From a checkpoint of a small transformer trained on Wikipedia: 5 heads of 128 (1 for keys and values), biases on query, key and value.
Each number is 128 + 32 x the weight over its row's rms, rounded and kept within 0 to 255. Layers, rows and columns count from 0. Numbers have three digits each. The size before them is the row's rms in percent of the matrix's.

# layer 2 MLP up, 1728x640, rms 0.135, rows 1233-1296, columns 288-319
095:112150139063139082083172129135154128172114097139120148151098089176090111091098098148056098101102
089:159128115075194096128137115123162099071125121115080114165129121112111109127200129138111047080110
099:131088107100118130150127123161137138193092136125186113136118096143083131144176088084145141074157
098:142106147164092153127118098129148099116059103131060120125104132162154135152056105159144174160159
093:193173106146128112116079128113115113115077113134149088069115148111146162120132125134171173120122
105:130104072093093191079115166137116157093160070092121134125122119191092180140119093133144154146121
097:116083165159165126093136107142121156115126128098142117102144138099186149102169135157129089092165
096:160132096143124154111103112139107174091115141150190137141110095100122149079125166134156100100154
102:109141137142159197152074198101077126105153115094153133138151119124158171162159120062102113098117
106:122163055095113114146183106100103117102116079100180116098149189130080132097140160112140169107111
102:127103161175138107167142149059058135163153134138081092083086084078107172150119108146110129072118
099:142130210145176107100091146142164154170140165151152073151163085089150174111136112151157110165093
103:127102094137091166162120108140165157114153085147127137122085101102147114090119140152097169098087
102:082134169138137097093084111134123151061163142101140107118169150127161107122106152161124139187144
105:093127123123091146129093113177121123169087089141173116116121092099088140156087129094116177093158
092:168075091199136130122123109090097145096169103175184183113157110102119123125154146097136117141089
103:125113124145120095108124098068162136110135166144145124123122156110146158126056139170179103097170
099:152181181126060119147118170146158088059129134137130170118103171155186104149175200068084175139112
095:207101062126149140160116124138139096186142098133197135093112120078078128121076105110164127088069
097:139099147135082118175137104178175162181109149148112137125166117115151104148136092095128125103141
102:115162169133073104121136070132072115144168162123158109082172144118151119161127167110112129108151
098:126060154147149147183173119104090150148144152072149139130075096094056104150159119141125106056139
108:118111126156131165100159086152190105089106147122125108124165143072159108145133123176159158166142
098:201142049140186140078104103140089116088132117131118141127127127169093107123124182140091050143090
104:105056109133133153105116110219096151108192110143179164131135129144149147110126168082131106149198
097:169159093118130200163186114165124176082127102143114133140130166139075147102148152121116113081140
095:112156164124074102161119142128183141091070153135119139145142138114126095140164160154139155100098
100:136051100108090089100145179116115165098082139103135160097090196102138094118163160110166088155116
101:103111140121109071111133137162138128099134181114118111029111163107122124141100125102114071124142
093:128098116157115165174142085176090199190174165166124136113115087100133144162122106137121176118133
103:130128191154100100151147151116085102151174160166105131134141110105102130107150158144120204096069
096:128127145091106120150143132138123146141144146139104205174163097120149146138093190109144132111134
099:069138120194184097139118101119137167130097159106150072128128143103122103114099177136124151139147
110:172082121148097186120095124092160148120160139128109116044127136147111082071124094134132187136117
092:137178085114127156080151151124171064098104113181145113086135136187151133121081116098103151068157
100:099114183100123129125174143099152068148161126138132137125188154131120115162108154062144122143176
099:114153125107103154137135119140191081114112153109150142122084146137156081115097193119123130081072
102:108167139120096200117100122130159092136072096164136109127094101072160122158125106117110114141155
102:101125122069148104090150150109099113193197150132132105071092154184097114136178125143142139103111
091:097150165102153162138119146109096164159097141109126109100147135063119112136101098109173084162119
097:127127169137178150177113120142059134154127137173126117104120108126138120117114173113126096101101
104:085127131057159170135121135127107088159142084087107138133062089121153087184161101122112115130108
091:087123109126099086156062112124145111154133148170075107108117138122092122171156178106098169142173
096:102125117037114145145124126157184178140163109132148138109142130179110166143144153101159124108133
093:164130120132177128076101088154129138129107125145112145109172104134166109136116112145120093126126
092:114157203087166117148113111114134215096135160166154128191117130104111152151183073106177152175105
103:112121055110186121064123075100084123116114173072137092077103119159117105067107169115107155116165
101:136098101114136186128092109133137110131128154133154139154148120132177114142110200125139143172146
097:086132138099107113113062131112157133079115120166083117112144128128133072149139155135073112133180
098:133133100125078177143137177148118115125141157167122080091185145077187127132092114084150162121168
099:210130121108129116123133166124174089071122124134113163165063159114056198097124130170099117127134
092:154139125130072135097143099162165124145204103139126124064105133112065125113112126149162125110119
096:096125150123119194085131140087140145192104137151134128141129125144034166121150165110163156062103
104:111110094132135087115118176090113121083132157124101158097120140163083095167109160156096095144105
103:089110136121132098114172187186108117124105175174138155084163133132085156144168112140160156144105
103:089154146169096153131086122100157146080145132061144146194097095086098141090163126098116075147159
104:171133101166069132140113085119128157142184110136105106160138155140195087147105145172158163104145
090:146142206137097203147055160177150103054105153110178075103115182119165142127116143065141118103113
103:156128190082122163190091193166103135136087086144082219104108115143139129151150100076146089117188
101:145111199138129220085097165125196135153116105098139115152174152097126122113107145063081073202123
100:124117156123154179171124154132126130104134161129156139101106148103166127118108131150116145101149
104:127104128074105133136100072175122100165129112166109177112118127147121150155130166102160130097154
093:052179112164143080156100141099088125133155142189109116113142095127127115134141101168133079174098
097:088081089092081109158098140133142074162124156106106084128126139091190170077116130132112112154113
# layer 2 MLP down (transposed), 1728x640, rms 0.12, rows 1233-1296, columns 288-319
096:141222139082135130107110087149146058172118121093127144079071185115140180168156131178138168067068
091:110113112068097097174153140131063124125148090143188112151119085174087082144180146110128144142177
103:193121086188163100094140080141099134193150163103134160155150108129173131098089193098089137114141
097:146137071101155150145114128129149140184190159086114094138123140117130188134121108075137137114132
096:136080122162216147126133177104164158128157093180140119134135119082166021052036117095136130133111
104:104106092149121123122084093153112138115154123159117150132114094088100047159130134095108168156113
098:134078077150091156133099118134154139105105113203137177155102130128114114124134149162111169124114
096:113095082147168102140085160160093129132125129130093150120121110132129148130084083063119158111121
102:101140119118135182123095178138160160089133139162100133106092154134183070108088106176083156082170
110:113136094082071070103133147133130132135109100150152121170111127139125164133138108136124120139114
102:135097167126050172127162093153129079143123123141068127068108158091120169192149116108108132121146
097:085140150087127159197183150174145178078188155099132084133039116100050101101112119146114149078106
101:128176093111173144150151141104149146162135104128113158131164118087098152161133109201139087127137
099:150113163129134173112122149187192165138205149136125171199122146153124068162109123088196145119129
105:059142084115047101134146176106146112135078077153126084149134081167089191137117038115138131137199
095:195110145161138122148077111155171172127162125120126179072134192107182123118112130151166126147135
106:077140163096123174122102126149122173000150157055089168106151116105081082028058151146109130110143
101:079162114169132078104080146162170133118192124150125129179121172047094119117095114163151139153078
097:078146089059115092145123108077152140146079084117105118152115162103089091102090116171146143154119
100:122122161143074071105099107090189145155100181165136091081114125153139097147091113123081187114079
103:120079090120189120080114108155158116106130090150121163082151110172130000135097131170111149120094
100:140086185098133127114150136108119104145130083150145136198118131120094073207175149140093137164101
106:113101109146127158103149186210116111100094161145119113154107097138139128073101130120098180088151
098:151116205141145138135147163174101153073162199102123103095191144145121101166148097141141112117077
104:115117128202136129104124069131150152101114152113159111107092158123125161152162101117141132056089
098:193103149137123073173110069172103134139077128222159103170135097104179158072181105162151163073116
097:135106125100159121137182141163121121130193092096100068139072125090165092179092115134157176181144
098:101167079160140127080130144131149132066124115154157098110177163141097169156126103081118126091131
104:139166087173147127121172136103134145114041132160067134107162130177086245099157136206120132127130
098:147097085124084184185062116078199134100086172132120125168080088071137106090115149150140101158117
103:132095146155089096137111122101107178105159156127174128196181125113083050128150130103127127124065
098:124114122166093137141157050114114122076100085104145116142095183113194165172122105125059132177133
103:108151229126049093121139140104190123116144148113109148129136119122125118120146104150117130131126
108:137150156081115132189102153163088136151147100150152167160125150112108014118071059101157138129155
095:174100044121125153145138124114094124150062148131126155150136138090118192101112126119160079163098
106:143136128114132113104144136130062114150147098132160117116198210123080107189067106121132069143154
104:140121131240122096123132095082112129025152142092109159136120124127150120097136159107112166136104
105:162103157126091133181110105146164154127148146117061107148103129120146077139132165072154159126143
099:124155120138112124145151161103135146133133160109090124149151138122156065190165152150121117131157
086:123093129124143142142090116134053144096148123126155117183053079231140094116181112085161150073173
097:099126124112172141131159086132098156119139114129082149108205072188128063110140116084190155159137
101:138124102147075096116126116088087144132123112169177140102128127118161155108153115116101173195117
098:111146176107118132103123104099115175135124116125096133162081113114117047102185168135147092149101
098:172085064094129120085137068118151149128131178161199108123161123094068208077119121135113127106119
098:127124142143112131101132118050172127083096107108141160070151066124178052137115119131099120115156
095:150153142147112163121157186163161072102143109090123142148129135107091027067123141096097091121112
105:099139082114128115113084152172104141112133142139101115120133093121085161144139142130160060203198
100:133065165172098122162162106141130148154105146122156142095170118172078089123142167133141110151101
100:147074122084163111181141052164126149111159135116106098104160136151082103084125120084104103104130
097:107146120137187145123074072150136095164146133159077098154157122129193166150132166149147138176115
101:089092179127136190140137094098134121086111114089075115151128148063072084133080077183128088112099
096:196085131102163159054128101104118105171114144148087111137047120070097165113145156140099105169140
097:117140079136160154080084115146098163113098108099147107155090068102149043086139160129104119157075
105:094182136129129169120130167102122102173105160151107074113156148145178061123098132136076121142125
103:172204145110147181142130095096120106183097216111120132173118113150119139144132133145125128092159
100:150116158106132099143129108102079074078120150152078160138152077105084149106098129083154202121145
103:160126081087074118134087103165159176113118148136100110179140117118087140180132137104113128088162
098:168137170174212131090148169114172088107167047109061179134151159114118134156191139118130070144116
099:136000101107090196117098088068130108083098157150136142058178133190131163140114135133143162154078
101:146111143138096110119129128089118121147141103116116119125168102134058145199174103117027093154083
100:133117136155137177134141127127128167115144166140118093115126111156103109179151089173147141138137
100:144133160145125126104158148189135086064116097115141154108167181145056153119118194110127100109157
096:105089128126094106167141116153126138124129076141191107162053046087173178182188098099132119132171
104:097139092161111186100134166121168178119167163123105090127136091134118133169139119091143128135135
# layer 2 MLP gate, 1728x640, rms 0.131, rows 1234-1297, columns 288-319
089:116126100058157176174082081155130099075135082129128142100133122154122120165129125135099202161144
097:116127065160116110123161166122176157103121127096131105111143088135118145180118122135174115127152
101:130167137126114118145113104165174154080215145131110162161134124127093113180058122132178161154130
101:075160154152169121122092102121091194093132117103137081150084167112199123120082078070104135103205
105:168126123107152095111170175153107100141150092093112136072138155107189090161112201189120111148160
098:110087140089117096196166125171098200142120161127143072122129143143147129136085130133136170130137
097:156119138153191133135101133162139151087142133119198154129120111124172132095172060115151088163102
103:124141139123181115081106180112150157086168104105166143149114094154160140096046167129111115093127
105:068114074106146106146136140143133121132096114153159126104117118137102150149170126140090150133147
102:152075144117091117125114130165112092119095132173090124090086161118165159135098105103097129098123
098:136078130131152128138128155179142124152103130132152154109122123177125161143088085169147087118108
098:129116144145174103124117121112122158145164180108156132168117099142192152116113127142141042117106
095:144051153171060138135053126129081101103156137090144112141124145160125141139134102115129172136151
102:143101089092127128171161141171083152181111088116116130118115143074102069080139151089169108180099
101:184090132157089116138125158204243208149132102148125117086142118081203109154138131151124159121092
103:153127119125136115160152159151105154109102119045089133062156153153069096088098103195076173151153
099:119151100090130191125122127155115150126137113124199147160159141120098139109126031107126141216133
100:154133120155133162111082128099132161204188152118102128158141118178118172101123142132164092095114
100:150081140119128118101104091104109108110168162107117146153109109134170151064141102179102146056054
101:152117133136150138117094145071153074102163144168137162176115154114155127150085206097179139144098
099:082119136131135156173110055189143183174163205138131094120169122096176138191130117096073091154107
101:082121173106129122129047116113133081159177129112158143072099189141043093186066140088114079154153
102:137088143112121152118091139108095162106130136111122128094176168137153132119111171120133142107122
103:099097115128151149154127104137118135129073126143204147103103111090132087134070106170104127116118
094:122104156155134123172163074154060088133100128077172130098118196158116132084105087126132112096153
101:123074123164175123170107087082172138132152161137170135141139147169112125159103174137092154136125
095:166083160116166109142125174166104141087103198109111211101130131173196118103142094140142130086155
101:143149125107124130095175052145169093124159109161142116123146129188129147135108095187061168123190
095:123064113170119117205122146184121149159112048127141170131133085063095111085134172173132184156055
099:076173132171148101092165066126097103102131095101081121115129144162137087109139126134151104131138
096:164106113087123117189105145096122098103158157130146130156200121118097158096112209148127061156044
101:104057162114121222118160131142153103092109090150180158062116086131111162121117152092166097103164
103:160073162146069130161087108097149149094125168136081166123141149149125113140145094187152206183142
096:134109155112118065131116114071110161068145140138130118057161115136123113167101105118087179107132
103:123133125143101181114128142126162144150108170145151179129098157167117121078163127189162127074125
102:130134093141175109144149086132181177173156165079113099176145115147094117093122205147164125071133
103:076113145142081124060128157180133166137101096117117125065139147177114048098135105103122110115179
095:098149071142153130101189091149055148150111168153174125135123118133114155152105120169127052132082
087:120136130173118084172154132173103146082140163156172158067157166098117138087129178131183197090122
101:093143099075110120080094082119127177123121143143163102103122154137111090175067125122161132178111
101:154097138128144123121112118157160154130092157142089153136103142168161126152189108137139127111094
098:127151157155110165097113135098157086130128131168136128116175128124136144093174134124111081089082
093:125120142179145112089114156173111101121119088067077173152120112145201121161119089152146167138101
102:102180077153090076113155121203180156133154117108125186141081123094090177063151130121188114137118
098:107081173201099161173127142180158053118115125079150121206121144111090159150127183105097162092136
099:079142144144130107123085165117155134197103160122116088151103196122127091161091123148081129133151
105:127086168125096109092113098156091145152134103116076122115095110159133139142123157130153128096136
099:176079119108129112158174163150120136081093134096133164137112186116111160121148098180177172147132
103:121175181179131100093181155147176111081142069069145126162138118185110117111098108065171136051106
103:123111134122092089080127135132078194079099121177134094167153122137106192087113141120119148120154
097:142074181140124201093175078137124130120146156093120153180098121111055165189114148176078109163148
095:092118120174063222128135151091083124168098146146110131143044093037103120138179054125148132127125
104:120167122106098134148071113180100138138080089124170145098134106108122121061121131131136120107189
102:102124169126159121161145102145134181155099111113159103069089086099118117074151103125129129182200
101:094163133088105091133145134148072096169121137184133132119122123162085132135091163113146187127140
100:122051141102117122141153141144128143144129125138133086124119092127124130055105158208111146161109
099:129103166120127089091126118180106195206141165202137121079205084164133142117149112127093166089151
101:144104076177165150092166127115109117116108132137125083194082101157076105120097188182149108072154
104:124134106103198144152130113138157166112102124106133169130090195131168134119138092101178179154126
100:169124093147115180152167118105122146175121165136124138132100163093181106116148112143106126146093
103:168091087099154128107146111126124077180083159143127144071121103158157103145131132144087107107114
096:130141092104115169132123158118179145133148088150151141168134181175124105156124191072122138129167
110:160141120186131126030104201131195140093163061206181137153113083189074130202126070142142118129112
101:128106179160166111124105150134106147116093150114083151100091150086117132136131115120140115156105